{
  "num_hidden_layers": 14,
  "hidden_size": 96,
  "num_attention_heads": 3,
  "num_key_value_heads": 3,
  "head_dim": 32,
  "intermediate_size": 384,
  "vocab_size": 1835,
  "hidden_act": "gelu",
  "norm": "layernorm",
  "norm_place": "pre",
  "norm_eps": 1e-06,
  "positions": "rope",
  "rope_theta": 10000.0,
  "rope_fraction": 0.25,
  "qk_norm": false,
  "attn_scale": 0.177,
  "bias": "all",
  "tie_word_embeddings": false,
  "parallel_block": true,
  "init": "normal",
  "init_std_qkv": 0.0389,
  "init_std_o": 0.0,
  "init_std_up": 0.0389,
  "init_std_down": 0.0,
  "optimizer": "adamw",
  "learning_rate": 0.00386,
  "beta1": 0.9,
  "beta2": 0.99,
  "weight_decay": 0.075,
  "lr_head": 0.0137,
  "max_grad_norm": 1.0,
  "warmup_steps": 252,
  "schedule": "wsd",
  "decay_fraction": 0.875,
  "decay_shape": "linear",
  "final_lr_fraction": 0.0,
  "batch_tokens": 32768,
  "max_seq_len": 512,
  "doc_mask": true,
  "train_tokens": 156000000,
  "max_steps": 4761,
  "dataset": "wikipedia_en"
}
Each number is 500 + 25 x the weight over its row's rms, rounded and kept within 0 to 999. Layers, rows and columns count from 0. Numbers have three digits each. The size before them is the row's rms in percent of the matrix's.

# q: layer 2 attention query, 96x96, rms 0.16, rows 0-31, columns 0-95
# k: layer 2 attention key, 96x96, rms 0.157, rows 0-31, columns 0-95
q0 084:499539472506471471514507470542511498517503523513499524515527524513488468472495516458522520525490493504497503480493499538503460491563507497484478449495451530473517501488524526517493484496474490503431507488502531465532496528482512452567537499488499510510469491514484485499453492480521477449
k0 115:458516470459466444499521534482522498489554514489521523527492454488479480541544508518519500484508476488528484501494521485534473515554491451496502500531470484455502465533509497474529536499497463517498491523528543483504489560491518477518513500493495519491470478503482509500482498495521505444
q1 130:518496498528506527512467459504496528502479480487518488534488518532495525546455478486475495511500500527483504528478478505473498465457528546496480481460551506485462501519536469514491520496525480493494555470487465491468525481508495500457485536518514481508518521480459506520474460501467531561
k1 110:510506487528490532526491463491489545511492467498497487538492505518492520522484491515485503526505534512451469514464485507485502479487521532454479489500529505520473462508490480521496509521534488487468547458500510473457523503515509469464494533547482490534503528464454572502489496490475533553
q2 149:462515543443494539476555571487504465460481523485522510517496508497499510508489523501504532504481525509527543510491497456488486516499467462508511502482490500458502502494510485474499514471456505494541478513482516487532488509496507544516527495445488525471492501534497444498500544501524485461
k2 145:487523473477507455498502546479535508475542487476496540489539479445505453490516521471531477465517483468552483494476529507540516514555509466506492507502473503500532505522490517506486503497466497468500482533501526491530472524475503511563498457478503488495505483517508496470525515519503504440
q3 133:499515512467496476465485516527516461482500495502514486504537454510485488509504511521490511489474520513514551511520500442475489492507502454551495552499456494472471518477535525490478514471490541513486497504499518523507506510466523528515483485436505507485463497551523482498480557530532502449
k3 149:479513453469496489489482507453546526489519494465472513520534474461490461494511519449528478477478497482539483499496533515537512494568502486469495498504468507514526534524505522508485499528508500472471474523511553506504468551478482511539529465510492476518481483497499520484498492538517548480
q4 126:539473501525510496488483478528526549485470484477517443520510487519522501525504485490476495472500507502512529517488490484480491436459554531488498476493524502503494511478541520482476531484520517502509531449490491491500507461475527488448457536517526456494512545471484518524461482499494524541
k4 074:520509524517509542488489493447556529503484499478475464521529535522494535458481493456525481462487551485557514494513466461507518501532516472498469515503478511498476506455512494529473485518505561531493481486493522494451506465516483529487498500505468496536496522510487529492504526525489528518
q5 157:446496524500519508469550522465480513522518523494460522471478515464533495470511495513508505510486541474507469468518550506521470517508456480462499510528487472523517491518474499463515480526472529507532453533504515487540492522554480492519544494491472520517485487505520505458507517476529462474
k5 174:484526464448475447492493544515479468492533521510525542488444503488508480508517501523514499519532468506498460500493533529546498532517459489516521472509489491483503492547471503472535483474482456476492504542516515489535497542483522470552517473497508494459510488506507493515507502485483481451
q6 090:543503490518488516498470518504537507456494476485547499531504499509477517525477506466497502469525443535476536519509449487463552497476540526530510485473494523495476521490540492519487524467530453494475537482492480507446516489456495520502448486513525485478502490506484473518506500517495528535
k6 090:490509506499509506512518499474578506509489506467441477516548507496489492456493489447535484459469521476567531507503483487498516489526526476507464506499485494486495519459513505563463513541497534511503491491477511539472491477518450524500491500493481499535484501524497504476490532519512535492
q7 083:496491532507541508490485514514542539460488476505515484551482486505531524519515485487485446463501510529470535513495479472464560492467527485516534527509475500474526476473533493487454513470486512504514501498510505476496493457467477544487450514493498472465517522474501497501484504524529543542
k7 100:497543496489466519505547523499539488523508545462480520510487497497521470476562492464527477498495502450545508506509496519513474491536507462546472506499471460490522522510494512497465465513442512486510445489491541525513480499490506506531497476462498501509491504513524499455501548516503471469
q8 078:500527515474560421502504507500460451456503476510504500508500477510505539507513498490489461489477466504510499496462456457497495545502486465545498500536500499502535465543473492503507478470504492473495519517523509483539523474484490512498518523456495519483520519500531502494522551497529546519
k8 078:517503511467481554468531472467468507522480551498554493533476459508498470540518517526502485501516477512519525525537502465472484464510529491521503501506518506460495516484518514429512510481474559497518500466486490529486521458453548506465489512494516496474495465513519502502505503496499473498
q9 076:513457483498480523507510491477488487517507489482518500494491458506494480516573505531504444474514480439498486503535488509534484535491495505521473505527459520504502497535492507543450450478510492483510469534539482489486485497481538540495485480505548465504492520514552531503536518465512483506
k9 084:538450525531518533477509471485477542538513471549506454497520475514504482549515485535484480467510523489474477467497499466506538509478484501493495507521510534533515466472480472453463481522498545503456494472528478492463489510474551501493503514505478499539511509461517524508515507490485527509
q10 085:512495490523497512499445498482530478489498499482526520515483485486485546492469523463520509442529456495500544499488469506508568543494527525554493492471507527535480526473521490526490510477508479482474528501489497516459527496487474515512445486489498486476499450526485447521504508543485487507
k10 080:498519512517510506512547499469557507533479546451449497536523519510463496459496484442530485508485503470520498516514499505484539457520534498484457501535496492491489526488498488574461510522513502501508491474459495528482507498524457525482504485509495497543494513546504475482489501489513527485
q11 091:458475483504491478504534484490477506561493530515462501480493497497521485479532496543504484544483543454501469474488557499541458506523453498474467516522503492518528485488468504485507473544481542493506468515517536479535502490539515475512551491496493504522494495482510544493495488470504460477
k11 091:503498486497494481490500505551433495499506496539536523490444489512515500529511494541479533540533473513439470498494514537507501489460482523487530485502514499514511469532489499457531482451505444482493516506515477462526510508493548454499510513515514500469522523467502504513524463464489486505
q12 093:514528520483560448492495504499499507426505458492527473538496498513491527523506491462474452475490463536502525523495454456465520511493533486534503486529503511490509465537508500505488488466504485497487536504495494492514518482471477526501480525473497507467509523508507490488505527511538569538
k12 096:505541495468481529473545504459546513517491536463529490520511480520508468513512499488540478488491484516560524518517492488475477486520525465529481498499492480484502534481513524465482509502460555499526484478473529543495501450462501538490491507463495500483477461525527484475480549522498479484
q13 096:543511502515507507510451501516503502443511476467544519523500512498471522519471504467499508446523461504511538530516449515482535508487542515531503460462520514486479531510521500504505519461507463490497545492478469531457495509491476514491445497498508499492492493523472436519521509535479513513
k13 095:492511502516510510496495483461552519504497500451454491517548521492480501474465501435525473469477529488550517509510489478500515487533518482493474514512495523493487532471513506577468521543495544512504498486484517525474488486525444531496494487500477501531488514536489488508486521534526548500
q14 094:453497509471514460478537482491477490538493519523459487478499480489529487478538490511490482539467538484510457474485527484526457505505461476474493503544495475518531470521470516489513482535494524506509471518522532488561500502518510474496562509488497518513503506482534559485492524472531487475
k14 092:510491490492495516495497502525439487498511505536568506485454486512515493537513503563473519529527472519459478489503499511498482504470485512503537488483512497503506484532496496407544489456500474505495513500520481482510510499485568474494504511507528495447506483471508502516510472471485462510
q15 071:542526498472482499519470479519516415481519467502537512524522481497451520515488508478485472473505438540515536538465442499467551515493518492533507536512479523496489498507503505512476512473533490498485544508518480514473498496460516536469471509479510501492498490519528479496516511521521504501
k15 091:522446530519513575495509463443530523503482507500506462517547494500490506512484520495476478494472544502505529480544481432488509503478523503494480527501501531500499502444493503509469522523504566524508480471484493503452510469502493538465494509515490485536492483485507518505505488500519491534
q16 080:463492528457533469497541498506449460506514513491474484480487503503513509483530510506483514540482527498513472485489516486504466499514458464480505474528521469499507475529458503476542480506485537516503473506534504492548514497524535473474572536461485551505525507512521532507505521464524516510
k16 081:500478493479490527466492491487473477487502510519573485521470472490505491550499531568487490496527476516478479501505507472511485524491486509506539492490518543483504490498493493442559494464515518505496497498514480483490520487442580488480515509532519516458504467494501525521519461479485484514
q17 085:459489502468514482485528485490478469539503498500465496475481482491517494481543495529499478541485524464519461490493536503525452516505463485487488510552499491519519468512444497494494479526491537491509462535534528481557491489505526504494562513491489516515510503494554549492494509462534485481
k17 088:530472505500505526493501485497443496500501490552560483496465469506508495547517499562468506523521484512445477486507501513498507499458498522499532493492517508509507473516490494429535479470506495501498511494526482469497517509461590473482501512510522509485515489470505517526515478470483469512
q18 070:531530484497511487505507532488475460465527445462548517514511491509457525528533484477483478505495430523498515541483436493470501523481510486535483492501493501495489496536489483526484490464498471484497525504532480492480518502451515544487477502492514509502516548515523494485510536474547535523
k18 076:523473525481501540488517461473526531491481493511527464529551465498501486530504523502504460461497517497538543504515483443502489525508527477521482507510513546478509503442513513479470512506486566500502482484487515513450491466460516542467485518485486500511492457475506530509527520529504497514
q19 090:494474488518436530523545489474477521534504529507490478447508535513508458508522470531514528549514531490488450489542560527491452455516497531466498484482500477501488508517489508489523496524486509513516476496500493495484509533498529465490529495539505507525485520483489521512481463446479480500
k19 086:498475492519502438512441512535482493473519423537485502474492493484506524505462508537476521465521495532482478497449518517529489548479454508498528485495502522527484474512492486495525509487522453489476533542522505474512482548500496473531509521504478522479508521464476519526498493505493530490
q20 065:489458491542531533485496512494537595519470523491471474497482503491540485491501502508505536483495551476517489475523549504536497463487505524481501483472530511499513530464521469498488501530474511492506483475463524493501478499529477498533514473527502463499508480473445512513459480523472480500
k20 082:489555486496482445534505536550499489500515497484450529483471526493504493461526465470524509526508478469504471501479504570511514476526493507490490459516480446513513486560491501531505484489496434480494496521503516499541486529533475469532522484495510504498516528513489482490514511519493513470
q21 093:495500523500547498494453517524540530467472491503515487529497487493517522499468521479488484436518501540497554507480478458498560495474531492521534508493494526494505492473544492509467529478521488518510514499461505508487504462469452529507440494492498482452501491493482472501463513546495524511
k21 108:479546501495480515505541523494543495527494569450460516510490512506519481448530481454533488515463498468529515510526496514485492462533512477509468510502478447492508527512499521527469491518472522504509454481487521541506495495518481517505504474479505507530489496556521478458481524511510481465
q22 097:538521510499513490502470523526497482439512465474544509528509489496472529522471515467488494449513448522522535526485439489477539521473533484532518487481502520483474516499523504513487510455527458490488543498497464522473500496466485518477451512497516504488507497523498452505529531533504516512
k22 098:497486516506510543490517478450557522510491518471479469526548508495481505482482517457515464474463524480551532493528483450490512497533525486498473526507495524488496528452512514540471519536487571519510476485481513530461494473499462538483489489490489492530491476528505504489493511522520502517
q23 068:518546488480489446519516493504473443497522463495523522510539493504465486514524487496495460531487459514491486529481465509473470524501484473509483540548461486507506475552469521506492482490519486500490512515545500481522506518478528530486497517480513516499493540516558516467526525445542509496
k23 083:533460520495503550488487468482457536480488479553562468493534465514502512543484523533469505483498518540503530483524492446488472521479505505514527501484517542488499489448523502435502515493494545507497500484508499491479506475457519508470482527500502498487489473463512508511499492500500471544
q24 081:473506500483504452511563501499461478516503510518475492491497498511512498496548490518483469559486503513483462496481508490493462505514458477479481503545482469506529461538450514500511490511491503504489482520546512469549513471498519497489559518497493529509504533491550556487523516451523512506
k24 081:511485508474493516472482501524454490490505484545564489490474453513510498550512512558473512497527482530484507500508494479508481525483496498512543497490512524489500487502490494410542502471493496495499522494515487482518517479445575487487484523502515496457499478483527505510528487463486465504
q25 065:514552534448529467497483521541472429468522476495524516526528476510480500501485512487471493496474473523504526524459462470477498520488497451499505544517492495487476487527501530488493507469518493501517525508516475523527497485510496528483489524444501543486492502539556489485526543495526518503
k25 075:511459512488514578466502470453475507505485529502542471512534494500507501533497531516488491495470521517491537489546490435493479507476504486515517528505515533481513507454520520454497527510501577526518474492499495510463514468484521531472505493518509504489486454495507512500492494499517478545
q26 085:517500486479515482498456484494513458465492473489521518529489472506485541511505526468493438454514439495502513515478429491511532554502521521568479478515491537510513480511495497529496480466515496478487532530529506519488506484458499530501454511473514486477501484529506491524512519525514509521
k26 083:520491520505502563493544472426559518549497531478525467527515491512473475522509486483510467502496508479521510508529492471481544451513545480498470521509519515497486516470516478494475490520493546508526496450469496524459510448486507533464511510508488495532490511521508488501506512485496504511
q27 066:463458516495499482499537482497487507525478533504456461459480530517513483487503502536508552514491547483522477476523545502548457506530473478467503478497542490502506508497503499469539463536511522499505465505477516517523525483541493440496569518483484530486503489479475498504501471500495498512
k27 072:484525472511483488476471518514434467512515539505500521503448507491507503511497513569504509526528464540436469490469533524510509505486465517463548484461496506509502471543501508513563506468516467486480533516503482488523512507502536479503518501530512504491504512499490517504485456465484502475
q28 084:553508496503490521520447494526528469451515470493540526536505493507458514526479513475501477441534455516518536527497441503489542520479540510542501505478496518484464522496510513524493516470519481486494545496497465522453496506470500532487445504490516485490493496511499469509520510530491492508
k28 092:503480523522512536508508481436567528506494491475460466523559509492471507473478501448512474473460543492542523495515490468491528501517515485495465525509494521501489521458507499539465527544492556520510480482487506514463486496516460536490498499505468492537491501520499498505496511510522517521
q29 088:505523509484482468506552489525466508501520497507494488496520533525487462512499457519492521571477536529504460510508538501479447447501492492446487498516494445473504475539478521480533468514486523519522498498509494487528497532512525470474539520495499521532512541493517523488483490443496502501
k29 086:497482483492493477493443503500472501455506446544563506487512469489507520534451522542482528468520512565483503485485513494517458549490462495526524516470499531506489493496524506449536518484513478506492522530532513483525494502481499478508490515498500503433495484469487536514503497518500493508
q30 082:495499536517529533462453525516557546466486496489512488539496480487523504496485523483493502441510500539491547503496480482490550488464524491518534533491495513496505496464551498494458530482505487522502499498477491506489480476481460527505430493500496484466498491486488472497460507559499521504
k30 093:480522495506483514514530527493548495535496565447460513494508512491525496455559474448517485513462503454515509490519493499494491484534511474526477502514464453493535518515501507551468470520463534513508450488495517514499494514524480521511507466487512501529496500514524485460481528516509470485
q31 090:491503522463547473498528513502464472419512481481502470500487523513506545501525501478484498501506482523491507489502475472470507500497511483514512456518535492482498476541488504492535490439504508514498514494521483498517539485485518487470525550459486534467512512529501493523509510490526568566
k31 090:484507491457492523447519494451537465526492537470546476548508479494483477536498534518533462478515475510534501529508503481506479532527511459512495517487507540485495537466506490459519508504486551503528496493478502537473511477431520541480511504494494510493484451534506506485493505504505498481